Part of a small language model's weights.
Training: a variant of Muon for these matrices, 564M tokens, 4303 steps.
Each number is 128 + 24 x the weight over its row's rms, rounded and kept within 0 to 255. Layers, rows and columns count from 0. Numbers have three digits each. The size before them is the row's rms in percent of the matrix's.

# q: layer 8 attention query, 384x384, rms 0.0333, rows 0-115, columns 32-63
# k: layer 8 attention key, 384x384, rms 0.0353, rows 0-115, columns 32-63
# v: layer 8 attention value, 384x384, rms 0.0467, rows 0-63, columns 32-63
# o: layer 8 attention output (transposed), 384x384, rms 0.0737, rows 0-63, columns 32-63
q0 060:112137157105164124099119079153127152114128136118111115102087137121122172130146103105119116146146
k0 058:173152093117126197147121110141080172110147056116146108151151147090098149186183171120126108144127
q1 057:160150129117139108119123096099118167140146159104142130104163146173086112152163109116130113157090
k1 058:130097094080108120119097139142121138115056143115140130139109104123116127122137153104143141109125
q2 063:167099101102123102183174120147130116128170084085137114134149130124127156139086163163103142149147
k2 055:109146109165128142093079179140138152102128150153125149166146184109133128128130139108132134134112
q3 056:171137091153193133136141186095123099090178118153129145139080133172091153158083098142154121110142
k3 057:152116107134155152088099115141142113148137129119105130096119164171105138120176155124098133113171
q4 073:138115153146137142151098145115146155167096130120139118145125136113131120108114096100169091110118
k4 068:167156134127146151107129143103178114090138097149119145087126117118150148120121131150129097141128
q5 064:117169115142085127083084097111134130150130139126100110129143141111154123080146128111135106165091
k5 062:176124140139158137192125171146127163097130127132145139094117095149102106125116123107114142147143
q6 068:148096171131084093143151141118112135144114078121105138164118135119139123107163123142091107104134
k6 069:110144114099141147107134112154104174159093134115080130171166132138146107165115104138100140132158
q7 073:125130131123175165139121120136185149145147107149182107091126111106112116092115138118143112114112
k7 065:172153180128125154105115150090138097130171101118111135156123138167097145171128116128150102139149
q8 073:164107222170118115120139149118097132159125080125108117132137122101159123121158139116085118129110
k8 062:106170135129115118118123095141158085125151174133115106119128105117103134115132127145158126129155
q9 077:107127097099160145136132130149150164102126131123127109121111097156165132140111155097142117111129
k9 070:146134133136139122108108155141138088078167154154124164107112124121098137125156133114149147112095
q10 072:116131139118136143111117146138156183150162094170158091096127127135129131104117122152152074149149
k10 077:136108139155113132111111131138120104108151127128139163109063144148101152116152108161133117120109
q11 069:096159073123151129109089134132115091100160131198167095106141132156090144114102147161151085138122
k11 070:131102151139160106141136098101116141121116110158098154094109142157154151082098172118117149108119
q12 075:133130145063119102139114170071121180130135121100108110136068161121104136112129108142073094118143
k12 077:163123128146134170116111146142142107176174146099165173138076146105121124137152131146143109168148
q13 087:104137084098117141099167120124142121153145119129147125119156099142140111103093155146130104105108
k13 078:123089152097123126097096120118095126104132106150132141149122149167136168130096136128167065129105
q14 072:139114136159114154160102115137108128116074149122125107124167122094138141138156142131166126087113
k14 092:124147163118116130122159136128162163138105099104116106130151116122201101147105117079109138125147
q15 075:130117136113074133130134133124142152133133127102091133147096173097109108154124123146118143100155
k15 064:134158097134137177157169187179113112124107150098115088142155140108117117132149125107055130125184
q16 094:115111124124164064111127139137154158086151142095117120100144103111151091193174147139140099122166
k16 095:077156154134108086154100130158106137110114089138160120155141106106139123133135123185128134131135
q17 091:178124110158110145161127116159064103175121118104120158164145131104095143081147148082187169136138
k17 083:116105126120103170099117138129126111140103137090135112124113141131127101152112125118163125157131
q18 104:131147113113077150138116131126138132118114120166174157078153107157071142136104159110131107132108
k18 092:097129142123132099185157146129142135113151119081135106120091095163142101135102132173159113147104
q19 090:115119097146121161154119111140183108124154160155151131112114126133098108121131171128146138122120
k19 101:148145132097092123120154117107122125121126114112084114132099118135156126119118147127104149096121
q20 106:113127127136141114143079129096140110128159136129113113114106166109150112131118131140157144130139
k20 103:122080125134119110182110141099117139126085113118140123114123138122120117183144133128174113146151
q21 100:170122163124144121194116137120101128103155114129128139095151137149127112155157136128076195123153
k21 106:106159150128087102163138112094117100117121148082110118105116116121161130145119111121130175120172
q22 108:095136122130110134158107125138133153115099137096165171182091078126131152140122128086140125139149
k22 107:133148103099151149113135133137098123153140116075173152152119158095110119108137095117107124126110
q23 107:161120148135146174173157123131116112135124107106109131153127118095108115103126153152117132125109
k23 111:138166093080163168130153121131110157136118158129112116180123140148127126111153133085175118094123
q24 109:127158085106131140127150171119140145118124143101096085105128141130159083125133119110124151096125
k24 111:115167143117114096128151133175132126125118062117091127148058094112120128128140092102089076148131
q25 112:157133160110099121158155134092149122079155117121121129153176120175152081115117146130090127157147
k25 113:130159116090147129134165086154142131138165138104128113158106143137108137185138101093124115120177
q26 108:123156110134119159174129176164108111160121128096118159088112110133154107180190134110134139142134
k26 113:146115146147133150148129123117124118127163106125173113132095130141179120130193115132108148111138
q27 105:123093119120152086139071145105107117143094145119115132143142174091108139157040134142111135127097
k27 106:129059136160110118141116114161114115172136131132149147153127145120118128123101098140106138119093
q28 111:125165130122145120144139139157125114123133111128096143126150125114145092174147107129104150120135
k28 114:132140120145161175144138134106086100139121140120127125105133161099161127159093109092156146131176
q29 105:117121129158086136138114152154155134162152166100139096173145138120115098151149166137095096101167
k29 106:094129108123170189095099132144151104135123113129119143132161138100147124175139127116126092142130
q30 107:105134125103107120071138137131146167118170139099170092164122112173159122124101104155147111118141
k30 109:105102155144080133097145122122119122118138097136119130172129119154135163120114119108117117121119
q31 109:122165188099163099128123154129146123095155118149165150130075132100131126125116129156131131089113
k31 107:126166136167110104122093156120101155125178137132132182115117101117146073130104155161132095084136
q32 108:138125072128150106107149162124119149127188133110101121105105126104152149137130110138129143111116
k32 107:108127118156182092161123129120134152130135114129096127109114146131149100128120138113150151163132
q33 112:159109155147098178139111100155129164147094141131123157128106138156130148121170104134146100130148
k33 110:088118142110131128124095130137147118132074104105183129127113110142158114177128110097135142128148
q34 109:136116129132175098113104123138118142141121148177149138157168131096124113138137135104122182163097
k34 108:139151114144101140108137158106127159132145149135158126105128131108109116134154138155148142154124
q35 108:123115126072130142108098084115136112136167122107103105142133130106133103154142164152100127145175
k35 109:123104150117175128157093145110090144132138129092165076107173140141148119189120057116095101140182
q36 107:126113173113156125118102136149116132113119139079126095185110059139125155169114131119144119114159
k36 111:153112147112109109107122141102078101125152127133163162115149107122094111136131144138142121142136
q37 108:149131111104149090129095142143125133080136140095138156170148122102133132069142144154133156105163
k37 104:129100132152117111113127180122110173110134113109089107117167123145168117114110158123162086144094
q38 110:152144151134103159156109127118127135128119150129106113101151139126125143113100125167111090111146
k38 113:168085189140129151146160176126130156113132131107134164113077151129135100109108112165148113126111
q39 105:157112113121138158153134134163177118128087156118147140118077138131160153099117072125116136170135
k39 105:118105091129120167125093121127113103117145091125112124122113142171172148108153052093131143112119
q40 108:131141161148147100102086090121140089148114122158085126083134121161132136152152155143132112168090
k40 108:125127152145159101137075101125141121104096132148146138148135116145134150154141107085130130115096
q41 106:140100140117152143116084143146155133141147124104137127147075146094090106088122135130089076119137
k41 109:144112100114181119168173137122166121161179150140107112112118151140125134143153148114125114121133
q42 110:140140130115118106125124156108123126154140136152146104102145117130136176103108175137138145129128
k42 107:145093131111099113130122151100134116127092093152149159115210146140129105112136135130106146138124
q43 108:123103161104126105120129121119122115143077096110143154132126128111120115104123135120097099115117
k43 110:111081155128131118133153147102129164139065132155130129117134111098136151095126108120135128088112
q44 114:147154162142140154118102117132085141106121125101146125119110160143137173149138180156131155156145
k44 113:125085138134124154142131152127134100112118145092150118156130136145152115142111127171146050123178
q45 114:081095160135118106152129140139141115109162124149148119119119136118071159120127095126205118125120
k45 110:105079121139184124125130121112166138164127175121124177137124130131097100125132091124145131145125
q46 108:108120107082134092165089062162118104142144161149175134092104135167152118120145093118134129106126
k46 108:110072096079105123128141080172104088144173166109112105142123118135163054102139096116119131104129
q47 107:094139112141114093101118149167112141104119102117115126107133114173125144171113116141154146106126
k47 104:087138161132130081132145126146106152113148118125118126113129121129136130137106134140177155096124
q48 109:110145182145172119081135119173116098128142133144126149112114107152121128141158131127107171170106
k48 108:138104080137112140127122106130150095180095122115102132102116113159114109127143120109110098112139
q49 108:143116149119143130130099143143120137099152153151154147117159129151126090101122135126097105123137
k49 107:127139119115173122180072141089106152100149155132145150100128127155184108117138133123133110102103
q50 105:048121087166143144107093080116114132130121144100167094115181157138146131118095147108146111115087
k50 106:101188123119123145108119139148126111155135147129128110099165080154141167126119132160095093097138
q51 111:104123148106143135105134115163154091187090132168117133139127141117138129114101160160135154178165
k51 112:142127167095076152155116121147128154129139145120128161114129156146129140075134113139159109139125
q52 107:126130124133144117152162117105115122122129109135116157130107146091163119106178135107173144124118
k52 105:126145153112122123133192119140131087150143155150129130162092107139173095135101134101131163117148
q53 107:144171157119121150080149119090120129132131164091111153148120130114129070132104163115206105168091
k53 108:183130121123129141129148114144094114102111186089150148162125166109099116104125130133137125146144
q54 110:113118106144160146106111122084146116129103116113126096147124116135149139125099094159145174114135
k54 107:137126144131170119110091123147133122108098113140141130144100138134114148150099114179151161108119
q55 115:094142145122159138132147137122134125151104142123130136170119131123095129111101111143075142151135
k55 115:120134157123142100152157116100102104144122146117148165122128092112110142136150158120114146153152
q56 103:139133116112122126080066140102126120107186116107109104122126128145141163097143147134135140141117
k56 105:146147102111129149139114094125126137142152099104104134132125132117131127102153153150147129114080
q57 111:120151112089099140153176144144131111104124116124105123110098111123106129128163116162135125143108
k57 108:123109166112126113131136157180116162134101123121141135086096116123072096085145130143136166144136
q58 113:095106115135139155165084116132164116154101166110105147107148108153168115137125125096157116147133
k58 112:143139109049117147161128107109124146122155164117125150124130087145146094147127107158125145118105
q59 109:152137131150133135093141120123138143098133127148087113124147130153128103101116097125126119105158
k59 108:099162145112169130101115145104158136133164128127159145110143125134114098133107092094166096134166
q60 111:130148102136135104101119141088148116118138096106155169137132182113115130165117169133154112128157
k60 116:152121091170155143131140128099145113156121131112080141163075133129135151130135110120123119088148
q61 109:125147125101133141130158143160122156120142130103125107113167151152112141149095112122115142084157
k61 110:121136168148158146136136094109146123110149112120129115161097117121137124152134147143113103156130
q62 106:124139106127107109133084137174147139149137138139102140103121126126130119154138097175116161126136
k62 111:107129152127136135126118165111108128120125167120123107121161160121146141154127111144108136113097
q63 109:123104106108093090166133110146127125151116135137113122087108132152151115137155123135134165152117
k63 110:102102132135130158137120106128141103109112133115145137116156123180153106141140138174090172097165
v0 085:156105144123109103145163101146093164102149131169145111134144066131152138113126150152146146169135
o0 096:106132114067144134146137160134140119127143118117105129111146166146128113156152073112106144119117
v1 092:146131109142137139086144138145157122102105166152135112120112161121112130114129158127133114121122
o1 096:098177145137126118136136160137106118098161133113146170096144092115156140086130128090141128171123
v2 090:109153137132193149118092119124106130150115134115071125149124111141139096162095115100132139158163
o2 093:102150116151121107112118150086135127137117108110134115116159120133132135111114130074141122129133
v3 090:121126140177123098127153110126114105135143128145128183138150161116155108113096113149148078096113
o3 096:140174119128159147166106149177131108137120132075154098147091139154124104110155135142133141157151
v4 089:133118197139102131186079151111095160137148124145166164132130102105101131139119128162135131105178
o4 093:130133092100097121117111133131117142137077104124088103140142126120153156134161109077135104143106
v5 092:133106122139130146161136080124137133105144114131083168134112119130130083129107141137097124120165
o5 096:192136114161150144108099131125150089092077147081146115103148100139091186129152131110150171129098
v6 090:103101170159135110155120129143145136111134110127108142112131139169158130145149128119161179108099
o6 096:127102135106120134090164150130129143187139123127135145115131107117142138147108126128080085108144
v7 088:160104126150103147139137122147135113131116159074100146108139126141142144124114135123102136076160
o7 094:128141103123145140113136146121088147154086097156128106130134144130120135141129087138083169150101
v8 092:155140121133136079140133110106164128151128074186130167129120162148149105138097158160163153123149
o8 094:124111082106136130128120097073142188136090113122119124141123126111073145116147093138103089160152
v9 085:068114153175116095144074119136146103149098110132122130162162134108146091130086139120142144129150
o9 094:103119116115176127147136139144118118098102145145123122130096105129147115155119087148118111164140
v10 092:097113140112168132141114137109129172179084136127114118136135130151157079130150177128106140134137
o10 094:101110156147101097124126145083143090113138126105142170137154114109147067130102137188152137100124
v11 090:104142112112145116105117134153092179119105092157113114104135158155152152141124124114155122137159
o11 095:166099164118120080141122088115160170122111113120155144149144099139105113126090123140123154116106
v12 094:135101170113127137172122155147113104156143102152135136117152117111137137105128150128123113125165
o12 097:126108113103124107104126099113131129138157159132102093079141071134130120065164123107157111089120
v13 093:120144147116158124130098175158161121132151127151132106173190108162145085148062108110143151097136
o13 094:082149150097127132134119108126125132167119126138087126063074104159135127132147100074095132120142
v14 092:111122080142155161121109113137118137107118152145159123113124110130103100100121098099131144110122
o14 096:149113106148111125152114117128093127144120130119137134108111129135158113177117151151119142092171
v15 091:180135139089150132134138142092156092138133154148131167093140096118121135097183114120128127156138
o15 097:142113129158115131113146107119090141139159103109136048129125086149115065167093120110114125142133
v16 091:109135110148168159131097138139114148134073155115131138138131148130097147092113119094132120155127
o16 098:147088119144161106114171117155126152091134156109125135172087111112145162119110124135155161157125
v17 092:098122163107069112155134129155142120118139098107143159119129138151153091128144151092168124145122
o17 096:145104101150121152151152181155136152096148158144142104137144135105117127120141110145107099147107
v18 094:148157113136125177147131091082139161147104121101149136136134135105145148157152152111121139120180
o18 096:114104122116146133120160155151107112133107167130101092135101133100134119116130151187135096124111
v19 094:127153103095104097123124132162107138091147150133114160150113137121128119120156139115052115128129
o19 095:128122104111153158085129103137148053101110119127137164122129160153103105157091101083142117107108
v20 088:143116149140164156102156123145099159119107123108127141114115117145121121098091120164159124137143
o20 094:135110119094078148127115129100144097151168180184142113141142143122136132154107114069122121115063
v21 093:130090087136116136105116135105155151156130145136104162173158141127117167142137137083130102162100
o21 095:148134123106131126152124194161108129106100139127151150148105097129122141163120088135178109110118
v22 092:120146122104138128128147153181118121113111099117124132114171101194134114106169154144139125125138
o22 096:166102163136146118094113122135128162097160130128138117128090100111117136161146149137157102132118
v23 090:111144127128123153175159188142147086135173142144096092112128115156077126161119105106139130130150
o23 094:131169138132119114098124111129056111114111146130133155112137133133113126096147082102099127136103
v24 089:147115149118120133120096128129114127100144125115154147091133119069099130128163088107152112152130
o24 099:092144139126172107149127100101150124140154123083133113181117123140142133127182161165090139121139
v25 091:129111120134150102124084060115140137171163094130107141118129147113138164093148148105108145146129
o25 092:125127127114110149127155127111157145100116145180140133172141129110127154144163169140126135133159
v26 090:138136156140121143135118089148104136169160115121136138177134109177154155112174104116128088143105
o26 096:139104125078177103160174140088133116126084154111114115093131114093112098161141120148155171106112
v27 088:081107102107078116095126081146112137085121095131155132112097158134132114130139114124134152125126
o27 092:164141170154135148126072115156126170141166133138101146126130103086105151148111106106105115131067
v28 089:132104104097133125112144118129114133111131135127124145164115138114132103142103123100119070172138
o28 096:150144098104119141180147138112128117179120095112159160098104129109153114100115138136127139098074
v29 090:089138144123120120145135097144154154119144143110151094087175138148155164139162135127127141136148
o29 092:103098102122125152084127124115130101128118109169118116153124133141156115134080178137130130138110
v30 096:124127128098117129137137093099111136146125138097125101155163132115066128130158092098155103164125
o30 099:197112170116159128073111182121157147117147076128139130105080154143129127133190117161104101136124
v31 090:113105161089126136133087111177137132178118140159136135141157154133111126078085123108130182142125
o31 097:151166124121114143140139126089168149141159098114114139117157119126091160151160112142137113094163
v32 095:121115135124171134110139135139147110139108111133155143159119116143115092127131175081098123100171
o32 097:134148151141141157128105176105082142149129148148096136108121114146130105128163136160135142101106
v33 090:066150145095132108082122129123136102175117107136112127140122142145101127140097102131129100087160
o33 095:139128123135148162152144096148161125133196142118121166146134090135150132137138134110161170162127
v34 090:144167137177151165133148119146139144120140144121107166123146116139128154102083112097092156148184
o34 096:121151154110117128138132156131118160145147123093110078131102162112166130120143106153142130141085
v35 095:144129152136142127167137099088132137113149109106107134114159142165103137134152141114133089140153
o35 098:146096137105108119082101147115144088114138112123136156126097089156128079126098138150104168102145
v36 089:138104152154105104155111144139133111173140069127120137107078130120151122132105123123157175098100
o36 095:164138142141103125123125101149164104115128156134091127116183098108083118092168094170115126173105
v37 092:181117135092091149128110155096151106118159124083098119160134138121154108117117122142146165145150
o37 097:182102093104123139106145108145140097166098086153112130107090120084130122127169138085171104137118
v38 096:156123135130140158149142149141153131113122140125156152099134112175130106130087087161124100096123
o38 100:097068121132148079154100133117109137089166109116145110167111097083131142143128105113123138128114
v39 093:097104122159156128110137099132114195099136111134148096154106124155167123144166123115115109074110
o39 097:134155110129081125173117106114124105129139148122136142134108109129109146126130150109128106151140
v40 090:166166141116151152132158166132144151125100104122140120142148125086113129156141136142141090094123
o40 098:126157137131103112103115082101107099161172135158079135152106157122111161125143116134120154119139
v41 089:101144137153148172149181126124145141145129072113075122148146170096154132111090103141143107124108
o41 094:143111124145122122072139110105113139151172164136162119139105110104109115110162123143074131087128
v42 092:111134069114132129125122145165105109132126113096126129137163129148160121165125129142136100168099
o42 096:126118138126172142127126134099147103152103128134128151113092119074127132102082124115101124151126
v43 092:102143109153112151122109127119147098149134123096145134134149124119122113105132141105122145127090
o43 096:113138081112091127129148123116070119159135079176114177130151094130153182112142115122148136138122
v44 093:167125127142145154162135100111114115097134138143151165111125166121135124139130150131054124122136
o44 096:111125190153154154160123138168115135145140202131124090136129158108112138164099154148121147160113
v45 091:182128083183109130178138111147128083108106131095152138131091128138113131103130150099106164168109
o45 096:104137149108136129144120112145105145112107135154119103139137161114158118090099127142141158119154
v46 095:144117135089141131094143148112142144145092172149083163076122130130117109095123144122099069173101
o46 100:125128144144131142149075182126125105099146108083133137129108102116074143137113102134138161089108
v47 089:194105123163119164132144126102122161136112102132164111134136098099131139143117152072157136107121
o47 097:147134117113162119102153150126107143122126143125094141132110168128110163145162114136145114139128
v48 091:132142151133107163096148134131167117144132104159144182140132146149143134142138068135104135135096
o48 097:150114099131093140110173080127103106092175099130138095136159090141133116149091124128147140159111
v49 087:077077114179124167151126110142124083148087125108118103100159139130177163116139116150099126137131
o49 094:126125115113097119151129163107172128131125136129137102119122116125141120165092087102141133138146
v50 091:149124095181111102151102117128157161150154111137133140106100128157163115104107104113153146124095
o50 098:133101165081102151126154100130136104120102138161144113092149116088099100125125132128106136107159
v51 094:164125101120127134165077091081121167130119144134123149089113130120167117120123143082128138091150
o51 097:128111111132115083131133174103089140121124118124146104118133173122111096143127111123139122099105
v52 092:105107140139168141085094129133126156120111106097137107131174119093098157097118136141117140161078
o52 095:127113132089145106169161127118108132115150119138072155098094115153132133140115168146134125106149
v53 095:142130163137125130128157163086134148101157153111171161109140057110149105132103136127089092111148
o53 099:156156049122093160115140126118130142121142103121093103154098177148129137103136179135160124106116
v54 095:105133170132130163151102161145154153104141138158104126131151129078077097126100114124109090161091
o54 098:180126137096138116093179161144137103131098142130125139084175119195152105102142139116121115146130
v55 093:108128088074118121125118077138090121103133132116160147151156159123072115115108098146177079140128
o55 098:149133104130104144152145102130128129156128125107143182150125113129159126126126100184129146140145
v56 094:133145167107118112123160145113141123109139123128148140162165121140085106119141066114104132169126
o56 100:118125123131110126114094130138079151117113104122149146122147157111138154119099142131154115103164
v57 093:133134124119121121134124085134111128133098123109147105125164133088136109126136123110099154116147
o57 095:097131089137146104107120139129101189088128129115138126130156140132143153121111137138135123090128
v58 098:132177173093164119124195162156142137137154109118128112146145149176097149142117126122117135157118
o58 098:120147150141129152135138120116146069102148108173147126124111153077167138148155119124117154155146
v59 089:147188141138086139143197127192135122129148103122109082158135132098132121105113173096140176125166
o59 095:127168121099116116108154142122093118097113110133143073092128114153154165132117093159093108144112
v60 089:120119127093112128109105133114113145095128138172133107167148090136148114127110151151117115104096
o60 094:137165124127143182132106080135129149149143132091144160096090127124103150135111125141130102184126
v61 090:132112132113141142086187144143121119125162124134166121077119091124143131158119109141143159171137
o61 096:126127107116136159146092173111116145123138168100124109161166135176139070153138142076082128121118
v62 092:191090143114102157136151106100143142120081096147150097144146119174141105105110103119125108130108
o62 093:094111123076174096099136156148113100156151140115123172123096156153148149184152099162111121144169
v63 090:100153114140122089126108153125117156157108136122090130130119129093146111132138128125128160078113
o63 095:148113146174137137185144112123161124133125167147134133117155128132128115081140088143146142105108
q64 075:144115123120140085106173103131095119115129138129128150129106117170125119137113114172155122137102
k64 073:119137108099121116112145130128124121149102163134159154145109140169104155140142129104107118126134
q65 072:143138138131138145142143148115150118113158111162134113143142147079153111124150134121108145110131
k65 064:152170123156116157129174102159139124145133099108089124132072129131146130180155122083083130103121
q66 087:162147133097103116153117123146157150111140136168125143136138143076153135088127148110095144147137
k66 077:111105121121145096100080153093107145141148102078101138129157161115108138130085134188144128116104
q67 074:076146159073170117144142164140165123104137114153139137119117110096102093160105114113153138156132
k67 061:167138110127136138130091108093154148115161162150094137158133137110100113115112112174136124154129
q68 075:165135123135109148095110081087086151134139111055105107152109050143109122144113129123095151103122
k68 064:133120083115136099124131116162145149133116142183130134136117157145153120146126110140117113116115
q69 095:126138107159077121188133126149147151112169111126109129123143124108139189087110139088161131155144
k69 081:116094150117134126090127153115114140115124148158119118149116144110128144122136114153098117137111
q70 089:165186149109142151116167131132099134152108115161151128135112103123153150148111119143155117131113
k70 087:120123082133127159090147118122147113107110147129148116126136114166102131124192105154141171094137
q71 084:121116111112136144113126120091116108125118112095131125137154099192093111116093144101158061102111
k71 073:152152051139160135136126161137144138117113108141119123122125148147158109102133168119147117151106
q72 079:131146145103137115129156131094131152161145130149135092100142070112149113135138128146155130132110
k72 080:168138201168144108151160094140108161111126116132137076129103151084093162147126108099110133139128
q73 100:126161121141133127122176123148125142118117074174150096148115165107139135178135120157134156160130
k73 087:157123129140096163099137134103120091138112150111116139116109102137138116104125121101147146059128
q74 086:150127143115146125082122108109144163138136121148117158146078160098143145158127160124083144140107
k74 088:142091144095116159119089113103144107120158128152127147129119070166122147111174103127142128153161
q75 095:117095114163178092160108122116149143108160120135169130119164094138163096089146173101166128128122
k75 082:167095077126115113074126168119095118076064119158117129150137165127148126153141120162123118154102
q76 091:136149126126131152104118146137151147146159146108106163147100100132128153125114142112069108127140
k76 087:087148128136143138101150089106159126114129105164118147122132099145164099127131124143118112140099
q77 091:116125145109132118149186114153114134097109124115166119136144107146162107160168159118157137151119
k77 084:167154128110096128091116134122142122115120157134107154124129123123140192106151141123128119094111
q78 103:142111111135128129169117112146129057126124099161123129165131121120093099141145189106160123123093
k78 104:106106173121109111136150168141146140109092148115137120116146167105121164149112167107125116104154
q79 088:097139161124118148150101132120090136145152152101097123138098090121157111135128133172118129152164
k79 091:151153126194132138138122125096171129126122124137136100148194172086100078109126136157133144142171
q80 102:107112114064119118135161146125134142137124085122141151144135124110133076148141177110149118167133
k80 094:133166121160149157137136087112138124119152126164131147129128131150139147135146124124147109109089
q81 097:121108119125141133159110146167152131118142141133165107115129118062125155141163150115135100135130
k81 106:105113143128126118169185143123113120153137145132098136124118120148115170165123139126107092077095
q82 092:096065136181115156176108103130113112133160088150124145069149144137125086172154103147108212145132
k82 103:122086138153118109127125151088137142174156131111087111113135112141186124125085117186156148157155
q83 103:115129113136157163102134101145158135164090127119106118133149122139113147087128100115093173152086
k83 099:147126122101104143141161112100119127133144156127112142080153085146182151116128097123117137125192
q84 098:138100152121114129148153118126107158077134133139149107166098148137107138122140142082115105170151
k84 107:143117120142128162114111128166119119118134136111135116129110137111117138148131106122129124091110
q85 100:090130187149102115152082129103125131136110130150129098136141111110125149139156161151160127133143
k85 104:143133125172139116112096087129142177110139132104132119135129117083146125093128144127117091130125
q86 100:137113110102139087119112107140133111148144141109118069156134121137159099124114127097131128097139
k86 102:135105137113158130148135152112099111129144112141112095155181154164137106135140134105133100115129
q87 108:202138154147123101121124144125122169123080094152149136098106167100123125132111148101124104175114
k87 104:144101120162086110148085113099094142133064133137117109104154129128130119191137113150121117143142
q88 105:137145117116104114090130119124103152108147163166128186117115146105164127112168125106089126149153
k88 112:139121104119123162153161177131139127138118099128153124160121121120141116167124109151172159114130
q89 102:093132105120151147122109100108189097157086124141105094120136118131145120099183116125099122147132
k89 110:119153124144126124141104108127167150150179106139106109138122121112146129145144077105117116107102
q90 107:079153138160146115143181126131111092098081107173155127164103127069105140103127104102099132150133
k90 107:125135168105089105141092146150107117136129142093168140080151124114103106108100131104124151125125
q91 111:167135105094102122132139181137112121120167096123116109139141152140140101174111128156096154106157
k91 111:139122082130118159146139123124147101102114133181121141150170183136140135110167128160141140136136
q92 102:103081133127155096142108151185112137108130119121116124136138127116132137152093127148121142103127
k92 101:105107126104125151137097138113122151145111132115137117137113133141110102066134167129140160104157
q93 102:145138128074111140118137154119139107125151130122109084166121104138149145120143154143133126155134
k93 099:129129172140106113162170138162102122131140116125075142116165123103136109135131134131131100096164
q94 101:124142120153100113139112119113130125152113125119110094085170113155126162134153124134115114108153
k94 103:174111163126106127134148139157142113138163097128139107152136087153177147124143146125086158106148
q95 103:117117143104095104123139127123177131129174099096145113094117117160156078098094085118118137098150
k95 104:112084122140094118112141127113144119100132164129119147091115130170146132136111124122107136110104
q96 109:153154108115146180084152121103156148117135168115094159132131148116134119157170118153163143096141
k96 113:195127112128115150092133086128144155161123145134144137135140138137164126126138136124103125119102
q97 109:127120120122138112123180120111133105147096135141099124107107148138171154141134101154126143136125
k97 107:116114101119096123132151131137139121105134124131110143130142141143131169132129146120117153111117
q98 109:162125157140143087115143099132117150132075145094124145137176193130096102161120170135119132078132
k98 107:160129121106103174147135128154132120111139157099112113144131181140131113106087157167117139146151
q99 103:137141114157097163117154094147161134121128093106102122143124121135127097129108139118124114141133
k99 097:121123149118105117140130138124126133102144129109115146099099116158111100146087184138107100088168
q100 101:140085161125159103195132109101063142179108106145126140099123118108137110093145124121112107153139
k100 104:094125122131126125151115113147146133121088153156157166107174147150147101143142174115113150145148
q101 107:121139112146129125109076178076165091149061122124113129116083119132096113094110139151147113107136
k101 104:089106134129138118114101133109140114093091104150132128128126118114120166139120124132141112099121
q102 103:164126120151125141142142109169123127114102116131131178127146132112101177169136108112122153158097
k102 100:146165139148132129069161125166153144120142127120124121135155131098118167081142128102120114151193
q103 105:138153149195137112118128196120118147123139123117153096122124116141102106128156108131158135102081
k103 109:092146127137110143118137149104155122146164102134172128162138139128097152148174103115141084086136
q104 112:165141103114131135146127131125117145077117160153104127120136147147094107161121124098119110128121
k104 110:133110107104079126081133147141101101089089152139183113135103146152102123134122140121145127146164
q105 101:125130115074109174145121143164126122085137129171157130095154140106202152170103110134119179126130
k105 102:162105144093101112120140152137134124111130130129165134095161100107099111122138140129123136123132
q106 106:126139127130148119148171137118099123107143126165076152112148124105115125112148137155142114120111
k106 106:115127177110101075135124126117144108107155147094100081161120131141104112122110127106155122050117
q107 100:177114161119107154163156149150137096141098140164118126121104159126109161119099137141141109141131
k107 099:150130123173127117151145159089144133161143083147107120154152109136114144110106131115090130122136
q108 106:128144140192153138129117140161108107156136105156161138161140114127118143134141144169160097168102
k108 107:117155123157149144135134098129143139151124153093159104163100122145123122070130149116174110144118
q109 098:168105104089097136135130148155122147172143170118149091153158138161094128124147127155087090113113
k109 097:112126127106139148141096112106126163126171130129129131140163158160169099120129107098100104089125
q110 101:128106118132123133090120102132154123085153133125160141126139061134162164130137117108122098158129
k110 098:139161083159118135139123172092116113119142135143138105117157073152147120160135120107151113157159
q111 109:111125116131108132100103080132140137163140107155128115116145144155142128097147137137116146127143
k111 106:138101159124084150120115106141133106126129150134153118143130131161132151098110142127136127113149
q112 097:103145096147131156110119133141127097079084127151104127117150143135133124096135156154095117122099
k112 098:150165117117133126091115106085140098082164112184110111100142121114141130156173131088142121147116
q113 104:116130155120151108149124129137126114151158125171103122113113167146121153078130122177120133143177
k113 106:121106155144125158130101112144138113125105080123126121107126086124116179109099131148141137109101
q114 111:106114142102152093140167111137158122112094138131114137097144168087059114142123127160120149115137
k114 114:146124148123133144129136103105144128128129118112068119109094165144115104140143118144118181131116
q115 106:130134150061119142102148139107133159152142094146132110107085104128133131136124141134135142124166
k115 114:143128092084092118115138158115125117137101113140125122080109151107128162152110134151143168086131